Weights of a small transformer language model: vocabulary 32768, 1615M tokens.
Each number is 128 + 32 x the weight over its row's rms, rounded and kept within 0 to 255. Layers, rows and columns count from 0. Numbers have three digits each. The size before them is the row's rms in percent of the matrix's.

# layer 4 MLP down (transposed), 2048x768, rms 0.0124, rows 87-105, columns 256-511
105:092199116187103082103145109140081065139073160143118090162136064115139120097149118163092115162157171159072100137137155146175124161116124139115104132112098162168127063113124122093111056102087168159087137151175107032147109141113130144095146179132130155094134126148135142096135108118069190138113115164128120104101096116144125143087158160154122115128126116094089174164113143162107116154184187113141174152087131105147131100144119115092124117146097101180124145167091147147092082172128112148133147159067071092102153132134121142130131157150127110079201164101150072154166139129127183139124117099128107156231134171096172149151082119091126144125140140098131141180161083110202140112145126133117117096162096172083144149173119104201127071122139190130115080197176111123125129088135199
090:169113107197123127165165046109113102145179132129079178145148088130151137111096188167103112076084095098095092124114130087104138155192145172149119126136115094122144196164136118180092084146148114145114154107188114145148112132124124111154137129137084188111154076129071163045168138104100178138143121123065103126103072170091150090081122107181144140082096110121106098154153152168152119144114158133161094140112186208138096156140112142101146169139070154130127130134130146133185140082121110098109067115150081107148082127070088202116145116108095061112066127104123149176134143179121142149150165108131198084133111064174064159134039128137111065102047127117091143163151142202134133134155072101158145087119089108121132159194117112119121139127122073134125178124087152120128141096133162
103:147125101114119103132163129092151127163151125141140136184063161100111164115110177153142104118120160156128113186108133163165139083136071172097177084117144155138123106113126153123104110119167191130124102136072092108140181125175129127106123163091080115144144136131146180085119115178118129098107120125131116152118118182098121205112133151154096096133093130150189132115088155132138112073151170167200109159087145058161156113112097135189109166136145145140095095121109189101079128133098097147146082113132128133141178148118132136109128155132118164169097182166107123201185132170151147167072083138081098157107095125131087194132138122126141099110111138127118159063105162118110102130209154157110156146107079161176145087152150106127111142124111143149099065110106126094111048062133133
114:125094077106112091123195135123120116112122138128190134098136167123087144173062100157123128155216115145115132141163151146108140103102145152127141122158115128128142088111151135120165101128068126168091114180105102125136163113139039098064126168108115155124152127114149134109132152193086155113152068151120122111102175097176151157109128154133076141135141093117162078160079147134125082100114157104123091130110105116097103092106081192160129152190190182104117167105131177119080102152131157160158149078124087113107199141150147213130196116101151130131120154116134129178153131117141155143139129197147094127106110170170190115075179096128148095110087110155125107107132068098157122162158123193173132108135097083128131151124132193064172096112078109155105140177127127136080124125141160
100:047141096129170138094136109139132131108071103085131080127133131094119112185097116157062075117080141144122062153103131097100098159143170147115070195135106128111125126169166211102067105172084163098202142095106223114131153153109127087137119108147148117170158109117101140147106120088180079162110090142108127146151120156190162107106134145150108136111091134116153165139134078151151141178130188158142117129090207108101154111120143066107076134057057086109104136119122141165127150118151104140146111154109171123113114182117128129103149132151137102103141143111109120150175140093110125106157055112151123089177141093078126095059100126144124138177124082167122207134132129073112130106158136155182137115139169130114102133125130155150124074141127173090091119106115120183099142128147147
104:233097139104062169058129095152145162137174164140144114102101104139135101163086146121143098120164128104094106175081107125121125150104112100149147106173156170098146111153086134117137130179141181111097089149082128172206094106141187141138061148209134163115139155124166100173111106113090141131109108136096108170156088071178097134132146105151066056165117120137088100157150124155136107081155124132156137108166169075158101091097181144191135115123152146136157102094145119148190104153190143091105127086153067087148157162165080141177136143105138134171119119156106111127157136124119151091091133107070090119149108125151109127172125153121162114092112114152163125142124125144152144161118163059139147132114195181133084103138069082068113139105100075116152140126159122131119093125069142
104:095117134130091119134081115150150117121037128118126113119174145123164161055146106071169156169118107151184133135147164159093149118166164126172101169139173112097142120103132114147134161151200076123097136108140102155099115105151134132158136101143134127163123032113098127157136081166167109135196113131106159096142112136113068123145192180103141141117162162113103097110133134129134118173113157095130140156031177146137093140171157152113132106123142112125112123123154122087150111150168156131126142091183101105173134133103077159108059168098092206125159180107164113138175112117127119117157133153132121081105111142106131138124186098129126143165116143111158132076152121214097119123085110097086123126157196128086092137083125104114123155217100156124172125085082159172110107153142115
114:139123133126113126179132120148130125137050111114172134099096174124120104117150116183122144159121109135167158130098206162126139175181163113154152149100178117174155096115141077151085171105163148121073132112097125148097128132175137122145145150127094167178140118141142153127142102081120115135187156164070168158141116098131168144053147137115086087115169140063036135140132130198172049153171158130114124153149136162152133095084110132126108138123116143124136086153100113087146113168129147163025169093047204186155088146133111110121113145096074127100115094110126124096145119186099090098107156083172149080132111095188170120122206145165158113114100114068140101161155129152143130126132121106206177176200088160135152098154117169141147108181111138159131103095131170138149107088066154
104:100094147199135101108186114110085153125086106121075129146138142146105091077134109151128147137148132148079089137143092132140121150173104065061128141034191136146161110106090146118150119074138144127119141120152099126193151111157091145136098117115146167098127072111070163130098101116129132091121127131115055170079121153103104108113100148077127120081183153179170164142163087145136121092089127123111120141088076101134110144095156142106166117115135118127127116119117125174119113093083117137141176086082174151139095127160163156136123147135085155139110108096101096126128136082107149184093164148093137136172091107099152087127135070135172169159162154091134124080153129112041125139041135121085140114144181197099112103100133145155113247131146128132158115137116143097146119130122172
105:132109156116106107133087098167152098102110132183102121110164113163093160142107110123133125129164090121172107133088114141126160174119096108123128089093130050202144117103123068094171124071159120123188154137165119115128152137140125179121118069152156122136141114126155148054147117128138130098138145087120121116133150107163082120143118077137112104142152172146200128111082122133140095104110078143174162087140087104164128066181197126209075110146143161099114153130084138095131118067116121167181136179175097122133104120151097153135077146127115116134111102154108151114154157188114142134133194123130165173124099128147061143112159126141145099109085148110143068116112050142107158126062134206132110187134114121140085122183133195124200161137081139194152148157126159107139165117136043
102:154140098101108138103142149064079100117135126162158123097181115147121152206113114061161102157112062100071145084124132092130177104073219133119104138086108141121144109139122134145108043146076111121101156164100129112122104174122167120145088185134084144058117113131129134124111117089119157160171145145129121120163103133178146074137075120144105174163128184075116093138050142116162103097122164121126154125154102155105136121098154184108120200172138021096099148145151174137103091073086177162121125147121121054092157134143111086109125108145111115093089128060158099148100181204080115149083142091127117152137127138137132137121107128147094172168060180137083175135125113104115145167107143140108147099141089112115146126169096191139061137138172115063092098151101064131117152155123120
090:147141085136106112142105173090109122127151177094085077140142185097189077098151185105149087162126133090093087072093147100107161104102169145146098145079111155109168113175167144119078162101169121114059100128184099130125118117139119179144113116133124114082111104139145078154168159115160106126084124124149131134155157155102148090133170111048087125116119142106132090155151156137112161152080144149131143135175145078096125115089078140133142156132145098131139164109153138105137170136079087050146140060108103124131105108133075136119120119123124146068104183090134148176120139125178149134166124156127103066149144160125128192120115135114132074147157197128107091183112151181197111139127130118106230085119107121131145118151069148097114112084113187105139192161163136142169141122112143
104:065197106136130178097129138116104109123167123153133071121122135144091134072097131106156111186118137190136200154077077093107153123086172116134098168126142062093148087146123109205146093147150128172029145123198103132141113137091156153181104082058149149079068119145179139100154158099156156170083139102098151128077114102130141093135144123141104101122137070112149142135125104169095203113115157157129144098155113151158134080195114143111108120120083169106163061157147112125118182165142121112078155106114129131149138157116056101136130106109223121081175094107152135085158136100141135098137108104111114131158132096124132127137142131151107133130171129099160150119180157170119168152100084088125172182162154119114096100161119149137156095142134173137134108168148083138155122119165119
109:113084158117130137117212109179072113145106147118104139111134110104105133077173122138105111150114126114174113116176098122138103190163104183131127110101087095106152147078109114155143183113169105175153142166126123115179121129107130147129158122069114166116168135096077107159132152211127164158137119108130078130152149173105172146124168145121049136073045211135129121043109174127107132114106169108092124180131078221155127158081122078168058095150150143181131132072136142089170156088137159160190094157147064141173159088113118161158127125143160169070132095094154114167137122165086130141169197119088157069088160118126064129111163161156176196121159134183182126147117134123145137134144140104102127103124125152149126134127134201169134180178091080182164196157116162143152129118130120
100:115140196146141131135108175157117074104123159148121164069095152098148098067104127139132123101125113114117162119155133158123156152143124088155110148156110136135106186122124151135118099099136108167122108121105148178196138151106118144201119153165138156139103110118111153121068085143113121168102078135080083168130148113060070128144097151125068192117165124082142213149194142196137104171042122135146194068153143088166130182132148135159144066146129124118149155129181104083161170137110094133159065184090139138145095113132153185132120153205067070152145155132119117083161165169125095100118159129203114086128111088121135166139106158137123134137092106086103087132114080163063159137120127100147112139134081121157122055105145171151178107165146177191113126111196114178150092095139105
094:127174130103163099134106100140136169186124127155132102085154127141163160144140166109112150165103189150135139076060085164098150230102145156119109183102136152117129119146154132154099151160140137096145140098172108116078172197167126121175132097075102186151147146112098156172166131129117168143100161191092125048120126153138074175154106152147107132137122093099068115123130148116151115103104088128177131076152132175056167144109141108115120090096137101102173150162165111142119108149150124118181111102102091113147085111049115169139122160135132164117109120141153075122130047111145142107141127150170101148140150118120120099113143088105176062146125141126093117136101146117184100151117135173114158106128133096103143190094158155131093126089187123121148161138090094173136134130138096
119:128073141188097117116170101113081112100100110141125137112120137080095197067094165146136165095061122136154110151114214182201148083128155146094101106111174126115122165107142170144148088157099053127125109146110150115088088202088068136156090166130091124119176113119104103160124114120183077179108096107139116093104111126210124100117159137108120147117120115117154069146099174089085146115170132177161146115100124131151173085152115108173122063096122158177115092123130157160132121083189170131095158121156080125164083104089105100146072190136150130079124115109110134228137163171164171166153071147179106207113150158104138129129121122134139127158126160138164152095147127201149128136164098141159165121163116133107136081127153096177141118095113173160142131123105137103161088137150136
103:136106144139110132116145161089109135132127069098078141092153091160175163091163150154025203154144135141186122110192080195123092122077163149101060082117166166107146189133106194125131169117144138139146072133100100144159145104155183136125148129141112138100102157111138112130071139170122153111140133147137106124175183127207165124146134134108142148140154149117058155114135211142153115109168119158100102146181113116115124177100138128145136130095138192132106070083151075113082172138090094101120109166142103095136082108141154179217141174134101131072099152102085176119067126120120078112157114162094126107135145096152088091100102083168143150120086119127133102125114115127110137175147162141141136074132144176092123133142118156130113216128156112124107143131147126144108027141185102
096:104115120072136103123134106115126115108158130083077147162138220145163134164104119122179104113172127094167042119103103101119137063131094157136153111111109160197142084116085145149128149156095124102123118072152133134126126162121179131152202098131125097193136156117148154160174167092121087085058128134146110115119094201159110168089094096148068143108174153130097093115153116186143145139121123129188135153085103087144149100129138084114128118155100146102129175097171131176134124092160130218129138182124120102109100173117140130119176120175124163153155105117140096109161106094131168128090114157144110123077105174174152131142127169160144059140123146129134156184096175102102093097136118143165108115163117135122132131151128120173127057135067162148146159124180128147126109132126114
# layer 4 MLP gate, 2048x768, rms 0.0172, rows 88-105, columns 256-511
092:151121176123162082157102125158145157094177177094124162076151075115130148153165151139131081096149184038148188122112146121180192129138139105165080117142135149137121126095159109175080155106128147155156117144106121170183133122141033142140140146149105119114162094134136125157166108057110104148090113116076111131091152158120103169094125086107097142081137173107098184055122129117097058136142143109129114108123120143091162132138093146123126175087094152131140098127128151152133070102102150123128118155135084106137133181164123099082178142159120124121105134192108126144118181166117117095109159150183155117145179123150140128153056131139123087106065060112127130174064136154101138092142081176134146090149139087109056130148121093060112106147148103179117116115147162111159163095085104
102:148112153103128133143027084098095129160138158103154156131097117150139158131130145134090147127126125136080102205158167104108139090124165144145092171156074104127137151216097109189135126129108133124173126168227162130054113140129187114173109118162084159136165175109135065131092084147125146147085122193091133072135152142168107120163085118136151130171099148082093102145142187105135121140116184113128133181099144102144108137142091131127134130147171139130154102126116068089101179098145139149149124170140081111110102125095175119172076098131160099075114145122139158106126134086107115108208094152110158143108101154130152094117142127190137112153135118119170107056104103140095119119178060171108115142141160155165092184146107124130134104150102143096147092120131139178113101177132119
111:174161182145181075095130124104143118178149086110153143159100165071185106131130120080180151142144114112113095191072082133125154137139086108153107119170107189081134153114113129090131052101078116099193105150122122154114086196108141167128092149113135119113147140104195122119062124115066135140128151146129119124155120195079105113116107154112152103082198091156135139173185094029053132167121149129099092142090145094103082206159164162133164135166141134140158076127148177097134142045102162153151170047087157149155145132131177148154097115131163216150148159135124149156143124155154229132130122106110093149124072158151144088118132117150107073102154173083163028206121076158176146065141103145139088120169112136101144123125130148168157125146127076076099147142164071102083112139146115
099:151115126158188130138138147123141173069140129115144172126097210112146121140153158096093095145088111159116073100147118131112081110067150120111141051147121086082169142124097137100181121093165115113135113110092126134127123085124168151071130141132090116059171135214083101151114125135120189119171161152107056137154129149136058175129118147137163153132206076136074163134131132120128101089134096073131182086169138136146154113135146118150095088134106152148106159136081132144178057063118184131114088145114134178084091145190104152140140171134117145112196110072145154150141141105134197143137129122107092151226164169158113152124092081088168157138131144171158175140083120131106185073143091116066154124097133131115103103083070167201129108157161101178155127064179080110138124137102120
099:161118109150135126096104135107140177176202125086106117157134199115117133144127145081126186132121118125175125084129080131094156082094138149156122109149138118160124008083085144198162105118147160131133138118086122132171065180193140185147166111132190065118083104115137102148062137140144131080072096121098145096188166063126114090116127192170073112137157128120115104125134150130131140093147155091091117134091160067074131083152205116101160122120116084103109119167132181112229150146192142129085108113114114109080195177085054137172113140164197132151117112138202132131119142120119119119101120099102180181159096141108127143109110159104070110141118167121137102145175081101106132108115190137140112113133147075084170152082101148103140223111113113135135093121150138175103126164124183
098:192171138123113115161111222109127166168125124108189073151168109101127145171121134094186125146140095079123130133166140155075130116136066120154197125173119181132103088096057160161157145150130155142149125160161127141137127160172113164083100145109117156122083102055146128129164151165119116072165167113072119144104124148074165142131133160137127114153104137097142133146079157098136059069117122173153072075110137115155116122068058124126155125134146162144116139123128109126117155147146136061139091086134117151142134141174093106092121077093123129086110148101119106156132108163169145167073052133177145122151154109150115118150150125107154100114137132164174144135112126165053157159114135176108105114116125107157180145088065131101146174170111100107116182125086198080106145125122137
114:161102123153177076126078157170124139128103100141144164139123098113099142136142098117118160154114108098079130146143155139087159136215091130109111131095130104132159116131144156151133127113119141085075128153094114185092102113111124151125136185175134167185171108118138143153111092090121191175142134156130088177182106134106114120111135150135108130127152112099108073103078169100090096172079108107103090184172099082085115216133073132147019158130114107079141099122146062124187122136131172139070159161111149124166125123171130114135164163113143125158121106138161179095076071105113117172084098137111151128165134159107106144113119154161092058127117130059159139092118127182103163081083104142103138141193152082173170105131143162117122161149120158099112157142117086101132139140154131
104:148090124090103133130110155119149124110098120156175188080120122112102140148093084146139145142132118119153136117109137114096201122136148107050142114115117111164134132124130083153098157140098108122124152165125114150160078133113160152095124154094169140107069152169096126125150180143148146131135184130092106123141110118071122124098158161082103163121109155148136142148147111120104086110064109077153123129170112170127171095070158133099128135141122103118109087051159114105147073104168147228076100110131103165108128117180083118156128132123125108180133077151070136109114110082118106062133127119116116046089139217120151188161078114126128143139054183083154122089108096093135151061116161179110118090154190141157170155159126125198101126137115100192105169076100134156101158151118158
104:186138122150094074127129133191127117152134106093125122079088142094118129107138150122117145154118173143104092165125076128147106116164114083102131112163127127101183106171130165157127158127143087122143118165156146164102108113119083127117092182135139167168172183109105153077062105159138084127106163087184130068090176119146109102116119173109074046204156129115178122118177167097097130141128095101162079158164139160102133131136200170092123155174100151105148095098128118101162130173140159205131181106114086132105103114193087162149181180134131140101127134150130100141149088053092097117178141130174136134137100155121123108105111105122109121152163143114144137087113140153095160111151075110161150155173121131175133141147151176131135084142102115151097069121066113104109115057158161
097:122163123081112119127101140127099124118144112131167118131130117117185117090117116118123150156145112143138154101096113112119117090098088121084086198151175126126110159120160059159107131141163131116093150133139109198164114172112149131094148115167044157145080089132161032185084144148139170150141144115075165154106133116176071199155114144153140066173117199135099102073163100202189148101119140086125150127195215149130175151127136122125066171155105112112169102126156120135119083115138133103130146098123120037128141140191146163156149128088118086131132098150084172155125171108072092095105143073081120130151132097131110077140105147165153161145166166156146119064107120165144128112191114114153111120141095127190190096096133134100057166078162187101148193153168095112135133163109136
092:127119101154084136170150110163137151088052135103065092070134155145182123128166098105137104082121122090113153149127065145125146127128165021100106086131149173133162124116160117145178148144139112187116151123179104102142077107113063138113044128156111092161140100150130112199046140157117079136112177118130148166137124146164130150103142108096103164120201089158093127106152122102067107112125134118119136113128133109112103145162095134171135084096117110106085135119183159105125092101106101127130147118114100119026104113144223129050164180079143114150129064116107127103099137124109125135063116160142101114150184095147187175118120117126152099146124202171118164102121120120075097110110117132159157104197106159117126147060159171106129084131099147122069155112096107145131221137148090
099:087070127131156109135154114062152102064126134098161204100139094125082169085108102110140145122157089131102086144139144182125141171176124152109147084093133106163087166093075096125125121066117168078151147085171111110158079120129120107088133154115134172046112081064150140170099159151122114180090123109084108134158096100115188127146104137098096150149083118115151128133087123113179112144108145178165102147098139140112085089131118122179122096114178157201098104134045101103144136127185138095201121113108132208131144124166138153119087150129178134183104146166097130119049132145153154112189092144091169114123067093162171136071160090134136072080098129133157140106162127091146162159120101189031127114094094143114120135149112132146106172142118130108123102039058155103129101071146174
106:122144182144163120083139127077159107064157134126107129153105141109090115115177103118164144089126132041128081141187139169105170100072115123093163107152104178147132133084099100191117127127112110155169110145100111144173077151125092114171126151137074121129074068141069108144107149149099126123097157170095132136180095139191118119071143155098165101111156138173212105108094167099165107082165156107096144148133129111109111125121150125113097090100153154119106180128116119088099140114114175088193092120148127105194144122159078159204115054140129147145127116153123053116177163140149105086104107168155123096124118140087176170109149128068119148073140142147118127129137097163137139115100171043124166151194135179118149149052074191152170153139122142079151122137199164116118104119150117
098:106137148126164110107111111141159128115164167103117133123092159111186171090118076174103076129156139077087159139080121148218161100084167123115140183151101106133154124092135158145116067127125164086113117126165155114137149150138101082201160169129082094140083203129137078167096121168109119081140108128082136130170064109159107184139128078137072112143151094062140142123112169098129156083123080150127157195093134064128184166147095139147157114114140131164149103094134128092176164196079102105154115139131083176096115156183143126105083135211119092072137205199182101160149122105141206177165155211149119111093144135140122120133176118124112121120115132143097175104132123189131125192098137084112141144187110086158110118194111192102129151146128096148143075158163145117141131094147149
091:184128150054087143170150125144174116086130079095143132108157131189158125185159073125124060106151128098104177131141083140137101163153154083111093133153100163131125155132171068097098091155161160114127144114069067111122106217086113123164139081137154146155145113108163119109118090124106117150138125128115118136142129129113155081135120148099188210096131137138095106145088154141095120137142164116111107108127107131124101157094115093087161144139215116170084122117133069123069106158075164157130116110169114113161121118130172134119096115135188162185171104072099127168126110165160132130192147115102130122113141128121150141115135092154112146089209141115175172162148082152159162136168186109199119147099114126056073140069099104096133149109187197092107144069092095168119089114149104
114:166111148144079143113134094130089085188177120146126150104139116112134151107091201186135182098151198092101115113143111171114160189129128179085100113137141154163087140122050149136090092141143120102119136143141177191137094167122132120128153138135111147149103069129111085070102154076147147108103100147146151125150129137073135145161118170182105151131079162191155116133099113176147113122163123088147132090138158091157135104171117121136065098062188092140101125153108138122209162126242111107104098141154094095167151111078156114101064154080061146107129121100129106113176203128124179106140091115169174123104122111112171122146139080068110126125139072141060128116133094160105122126119085137139178154148074167109183141085178147136150165104099081185155076159169182143136132171136162
100:132145199092097140108160116114144170085129139139107095127121119106081155084132139151094125148144124109159163113107087172176078089095091140091044156125143116120129134135193138114104211116158123129191130101108124108140078148154085136155102095087117182138124146082134097126097071158131128177114174135078139113118136131127074229146114110091130175138137108091127155206140170173111105115156112151161160097147120128092088160157126160067132174124139130146218113034162098109202114139090140180114160112094107166143059156146148177153087161062148135126098132059183111146090088119108154125156142108159101090078080113119141076099181161097125142106144122162105085164111149103141156105083166165105128156113140095128108116143085183117087164154131122194073069095112078144052107157126147
101:109141126118156085106132105141080134147129169141123167101103187153151119150134138106079137162123131139064122101115146151177102081078097110107121111130133109135098122135158082094175124105063063100066147174101100165122049142044085133181086141146072149183103197130088103098125069030082091100115113168138110127094169179121083097116106146148099159133197162109130079166115103189092158125168141160086126126099161101147126150169114114131112059086166147154151115144179140059149121108158149103111135104142116078061155199068079153150106154143140130120102207144137137165120128133165148143160135148133146162108144097117137159123138115195150117180079110148177179148074088141139122146139107130137151101105137073131137092126121171148144135175095084115107110102168154172145165177095128
# layer 4 MLP up, 2048x768, rms 0.0164, rows 88-105, columns 256-511
092:118137144101131097105127124133108153096214115147078193154182063114139163098138125136085109122081162141134138124173155083142141124160111124120068147098134174123185072149145144098100146111125185114048205158153183155134111168113165093138101113071169120121099087103083072105125088102116131112073087119146115140087168159220088091130131126172160158147093129124069148094123206151155100099121117163062152119102172165062142077121067125061114081100133141113169151147115126109154186099193102087123099153208129106114147201142132110074119083149046120168124090129074112159089153101172083100133134147112142083110107187150111093140077133109100131100085126089111137110094130175154094131165154091115175135175148155139136150165106090097087153074125146170109089138133104148130161118079139
104:125160091139143126149164166134069134174110118180174180178204093078136106123140072133109066167136170111104162114155138146113131143113123164148120148090107154121068153152126159135095136091149035123127133125101149139115127152107133076101147173163105061170159138114142172152195147104087095134177168103111172150070128120075110092105145122069116098108101150128077103103189161051158086131131127095095116111181184165137123088109090097162077163096169164136154089138136092142174111103134128150139133114132129133127169163083102126121125147091185143116128141120161120109101183118152164095144125142170138084128140114143153219162150130143102150142096104148112126108115135148147133114079162100126130141154163146149090080173226083083096106122117204128117133149129126088108186098105126
112:072178123130116126091165166109160090141138061107133131097133180103130178204128123124194100123121094159136071151163146166119148099057189086104176092082156074105106115100129142140197130173087150113113125138071156107156173173117081134066094155042107098102141132136148159103133107163167129119187147150167115158114142146126153194137141161113118078179067138137144108182094169164152118076121076096108108125152191179133145111084098134116164100155142171096117202104108195186082071101139186102140156147130093136113135144114108190128160098112151114105104136136134141146117105114139187104121122145115089155086106161083154138131144127123149143039122128088099158114167155080180061103103092152173158115155121136067140123123122170086151094171079123156104195127130116153104125114067165
096:148133115109175150134075102178119057138085102111096088113108138103065116119126059159077092152096127176160041176175099114125114126141138149141113184110140131101119142126106133087052150107122169123180108098106103095176130093134144144165096110123148112136069134163175183145111138065164039143133119146133121153084074083136164159140146104091101116081077143133117165169130171114111104137132133105123066093134175137121141164087113107124105106134084145112138124089176137119161146095127129196192120126144164123133112132113147132129172145159111149170162160141050101143130129092166087090150098072119089113156159102096134118135111077147092167191102115178153175133072132138122136097195053170150108164098110178078148156109123134153175115144157149103059135151076098154101094145122114
104:149080144095126125161121140096145118088179149169138095100085112153145135121098174141103099160150139125089107174143141163046154132101110175091127121198119124049141100141079136154126114114149159076151111152086104140132104112170172113122069167128168114102160198144145099171104128120139139159189132137115122128143099097168120189086124148177100100135115160156135103147176128140146181148126141106154123167122117144138142090071178098115169122125105093126152151104152101152121112158093101106119146129157135159142144151133084177170131184131151179189097094147136163105118073112133131090078147111085107159118137132149138121156156184156130098091077150103158124163136123120098121124141166132126129097069170170108112146160085142094086158121059101095169128193137118147184111151117156
106:191107131175104136124090135132161141189085082116178088146182102106166106125131120139135143179110144145127102124147149082084170142117150178122133168142125067119128113168118133100104103134189121105107101080107066161110138105161147162103130177133155161139075119140073190159138112178167185128174135142083156106137156109108145153107144215124164135110102179104158111092130165157093187148144090066151160130139106109180116105217126077080103150099068041147125111131176129131086136136130138176114110103107077123145160156114077148067107152104110121159101176138172076165145083130141117125115132167097137126134120116093169154170129163145114184144118177093161113128164104165088177085141090121102181140151179098120154162129077094060085142176113099202164127135109184155113097186118163
111:161135110181174110162137135121135124184104130099171124121123176133142158089154164157173115064078109119150153130151139146124147105137139121152125145149101146133144092172125198068098067132122093132122124137134164133078145088240078109085159130155136147151144144108131130147120117069147154121102138175153123173125123089081092082093139094163120117173054109088130101120094093101141093147133149097148124112130121137103115086090105164178120161108101159050174119205117074169149169121129109089133163132080095103131160129188144100119120082139175122138154114059102082137100142171120152140187150140139149084136126159168082207127128128141154078096119085098157164098104153175123160119070155132174122181125156123102163142120080118121153159113102090115104234154165143125099153107122122
099:141166157153118096088087152104104103160172186095095122113141159153110082103153159124156133134178161162113096130105180114143110123149106065116122107091155131123133107102123096093172118126158131184150059117159113141111152091108108128172089180133133131125155068110129140140150145072157140147074116161130113170114115201134087075116097073170122173097171141158040154111127151105185157109124100165105136092121137145170105143101072127150154132119133129155173164186095086158074094162113124130125129102134170128117140099136103193081123127152060160170105169041201089161137107135103126194125150160117170135161165151043128135099147098086088088194190152146061125118143127141105069144109166056091145144085128117158109116127097140082185139070120151102182108112113139095172139127169152
102:124158099143116135110150136124141141126157063173085110085130145153117150077133113151107149080130148178113084086055140125089167135063115182156218122067138095168110076110098109108169149107146154118133110059147163059049161146090109124091108120164131142113163094158110137107103146145111082122107107076116171119117104200088131067094132115133125087104141187099169171114043058135147095100082132091105129139170157145168062102106158084153176135126063097065071147170182156092178107158120076094192134153117146155107126156068126159129102129141142146146140101176087087078102085091125078108138155167145120141154114152021116130088112107130144075123077073121156170116160132133148156119097079108074132114137119129086075128168150120138205154108138126123151153151120177102184114154138165
101:118201124115104155121116151143145140117116158167107078155147091195152138119101158115154161109181109120103095130132157087115157113077159173114127089132081129087161197153126129155109036171081178165156105153122146123145159101189144133099134164175083129157100114122126121125150146146136152085102124131121188150105108170184174196078061083131165120147107137146126180133117173164177104104108138098130153131122139133145060128101134107166039124154112138159162122147115074149100109122220153115216031105126125135136127102092142105144088080134040195097127233149118164139114164197156127105134117140150136117185144153142105115141164098128124074067120137156125128104169172142102070119141139126070130116128121152137165181110122076155141162114111120060104111130123151124099068131178168
092:108099102060135161177149074099113114094166147110146109113132132118093140125166188112158113145149172143145191137093137092130119127115137149169062109132096100161122137156113177145124109117123092122112062129108074188174137155179184210134121108119095101107142123151134128136104108105095122085176095118165187130138095124142138121169100115146127098110105148126152106152153174166139172121142157184073101119165190088133105136135092121142073139240127132126102146143121077060084160132108131129094136113107134153147146165109145119077124105072126128167104090121138145130103116151152146157116136158043134103154142130158103116115169134119090073137174153124110107085133135169117092165130135109061142150145165130093061145116102154142158127114156138201162157157154163030157149156123176
101:132134117150142188117119104133111098122115161132107094118085162206119139089098118141072121130144185211137130131108121103081165145152195095147053151098188104072094110093096113144103144153190132156097086147164097123110144069095157118139113062110218194099138118182157122145145167060157155190131130104090165105105119084113196122150101133120171147118096121126139108141139069164142169108087125143072174111096108148144076115158102097109108180143129154112152082168182096160060136090169126113117109057145164185147193135154096120141070177125101132143184130171146134119111130155141153101130116125169174135160114092161129106102140077087100142130143120107136181114163088127164099147069134085133081137105151165149109147156057105108131162091154163143144159131141165126150123107159132
105:151137164168146137102114085160109124169109144120121167075102064090081107115099178114152116202111098168163190130129116123182141126181110154136151114142115108127190174118114130205168196119162111071101134151155123162230131125115116111166168099086086113137203137127101117121117179167134145142112092099207085121138085156128136144118099133134091133117145156068132128099082166178076142127159162105130124122170078210094158135129131121147067117145137111175090092137100125103151117091147194150141149123155103121140098131069091121098144074088126152047122127107169124127149107123064168109146166148078148073111117095080096150122170211082121188090202131181135154081103183084100084126143165164063162139109151088125107123161118211138152167104093044171141119115118144113160126120122111
100:130115192132134145105090106163124139122149173077154170058189134143141105060119121112093098122112118095164095157087166224182187130170140128198106176166110161118194073106136134131095133159119109131109092162146138117111119168115117146085069171163145128116094126133111167126046124127159140166157158168141142166107120153167106125177154106107138159202074102189163143069110130080124154074106151143124099156090114093123147168153147152129096151177128091123111134133143157093084180147111128146170109116133106142151133137194132172121116128147133121081142118118087192162124143171135135100155155120124037130124197109100137118101144108178148136143134149160127110077146109170130159094081155106140107126141088135133146128139102147158137147156122034112118096104142147127139142131147157
092:125084097107106150069155088121142127193142171115129084196184064201129124066107146196111049067158130147083161077140147125116144113086156200104116139089125084156136118162132114180130138175066085165132160126104146116082135147137068127141128134143124106134178109071130109100182137145106107103130096083126133131050151116174154091157089087160129128082059069108092126136103135122149081090164114152161172151126070110128094090179135133126157096122123152142080158153144099114142152126104134124123128104106125084156093117118096113122116124114190167052113129168140158131213117123125192128103110179143138174123131141093106114123086088085114080150169157158117169102145101120184140152162109245130130092142134093149102209112154097159164137130069114101148111128112075192142091130147117
113:018138064097125128120134157108137100085144166110130161157135146141109115142156069109165135130138155177174088132130113127161119119108123118140098134103118124127157109050111140105101134126145128170134155159172110117152123091094112158104151088094098125146108198083142170110139158173167118100116157196075106149109183163147195148227113125132136156181157180127143099109104119127135175163108127111052156155066118162128093101160153122096094121133113153155126170107135119119112151115120225099152061103135093118105107058151117131122097079116130165061168172134140102116166141178087152095125091079157078112171114167113152131122110118155138102146160101186124195076145178114106156165082072144096054140137148170133100155204088143058159150158084148089112100111139185174144067127115127
102:069113119180089150143119118143039148155093105152111092125100140061132154068154118140108141128141112112128091115176133173097157133147137162108131116087177100171141142122087194102112142112183137086135120082127081134131117133088142198121056128119099203136131089086116065120127146100057156148105172164136075135130151104185090046201104113152126170157127156146116181133148104139149177109089120148158121154099073096157052064111133184149122124142118189133100104112103113072090167139129144156136120112180114143113144125165159121206149181167098094104105118125109114105127112090100112114113067180093153163117099120110117099130136102117137110155166132084076153141110115152120178103154093121147072117177149098134134114084112155129123139132221115143106187097083149146228117150208134
097:136113109131096148132152107143109086132147110053099163161138109103145075110074131125144081159079100144097145117133034153106093188055107126135207131123117147160144137121131143157148118047151106122120120150148125125115130106072194145097104092077123091168114051110064160125171151105133129121129162133138198132150122096131112080072109180190181114093122165136116119098108077086153168152112088120172155153151104175127104175132151080117091189113132161082070172145106174195136058119097108162185092168097153150094104109137130078113103094069169124165107089095115087076156096078079143109067124117138108158140169160144132111112149177086105105112134147139102131140133132135088079153114127111127113150107125183090113148117129110137093131139124154112132143129167200049139134057195130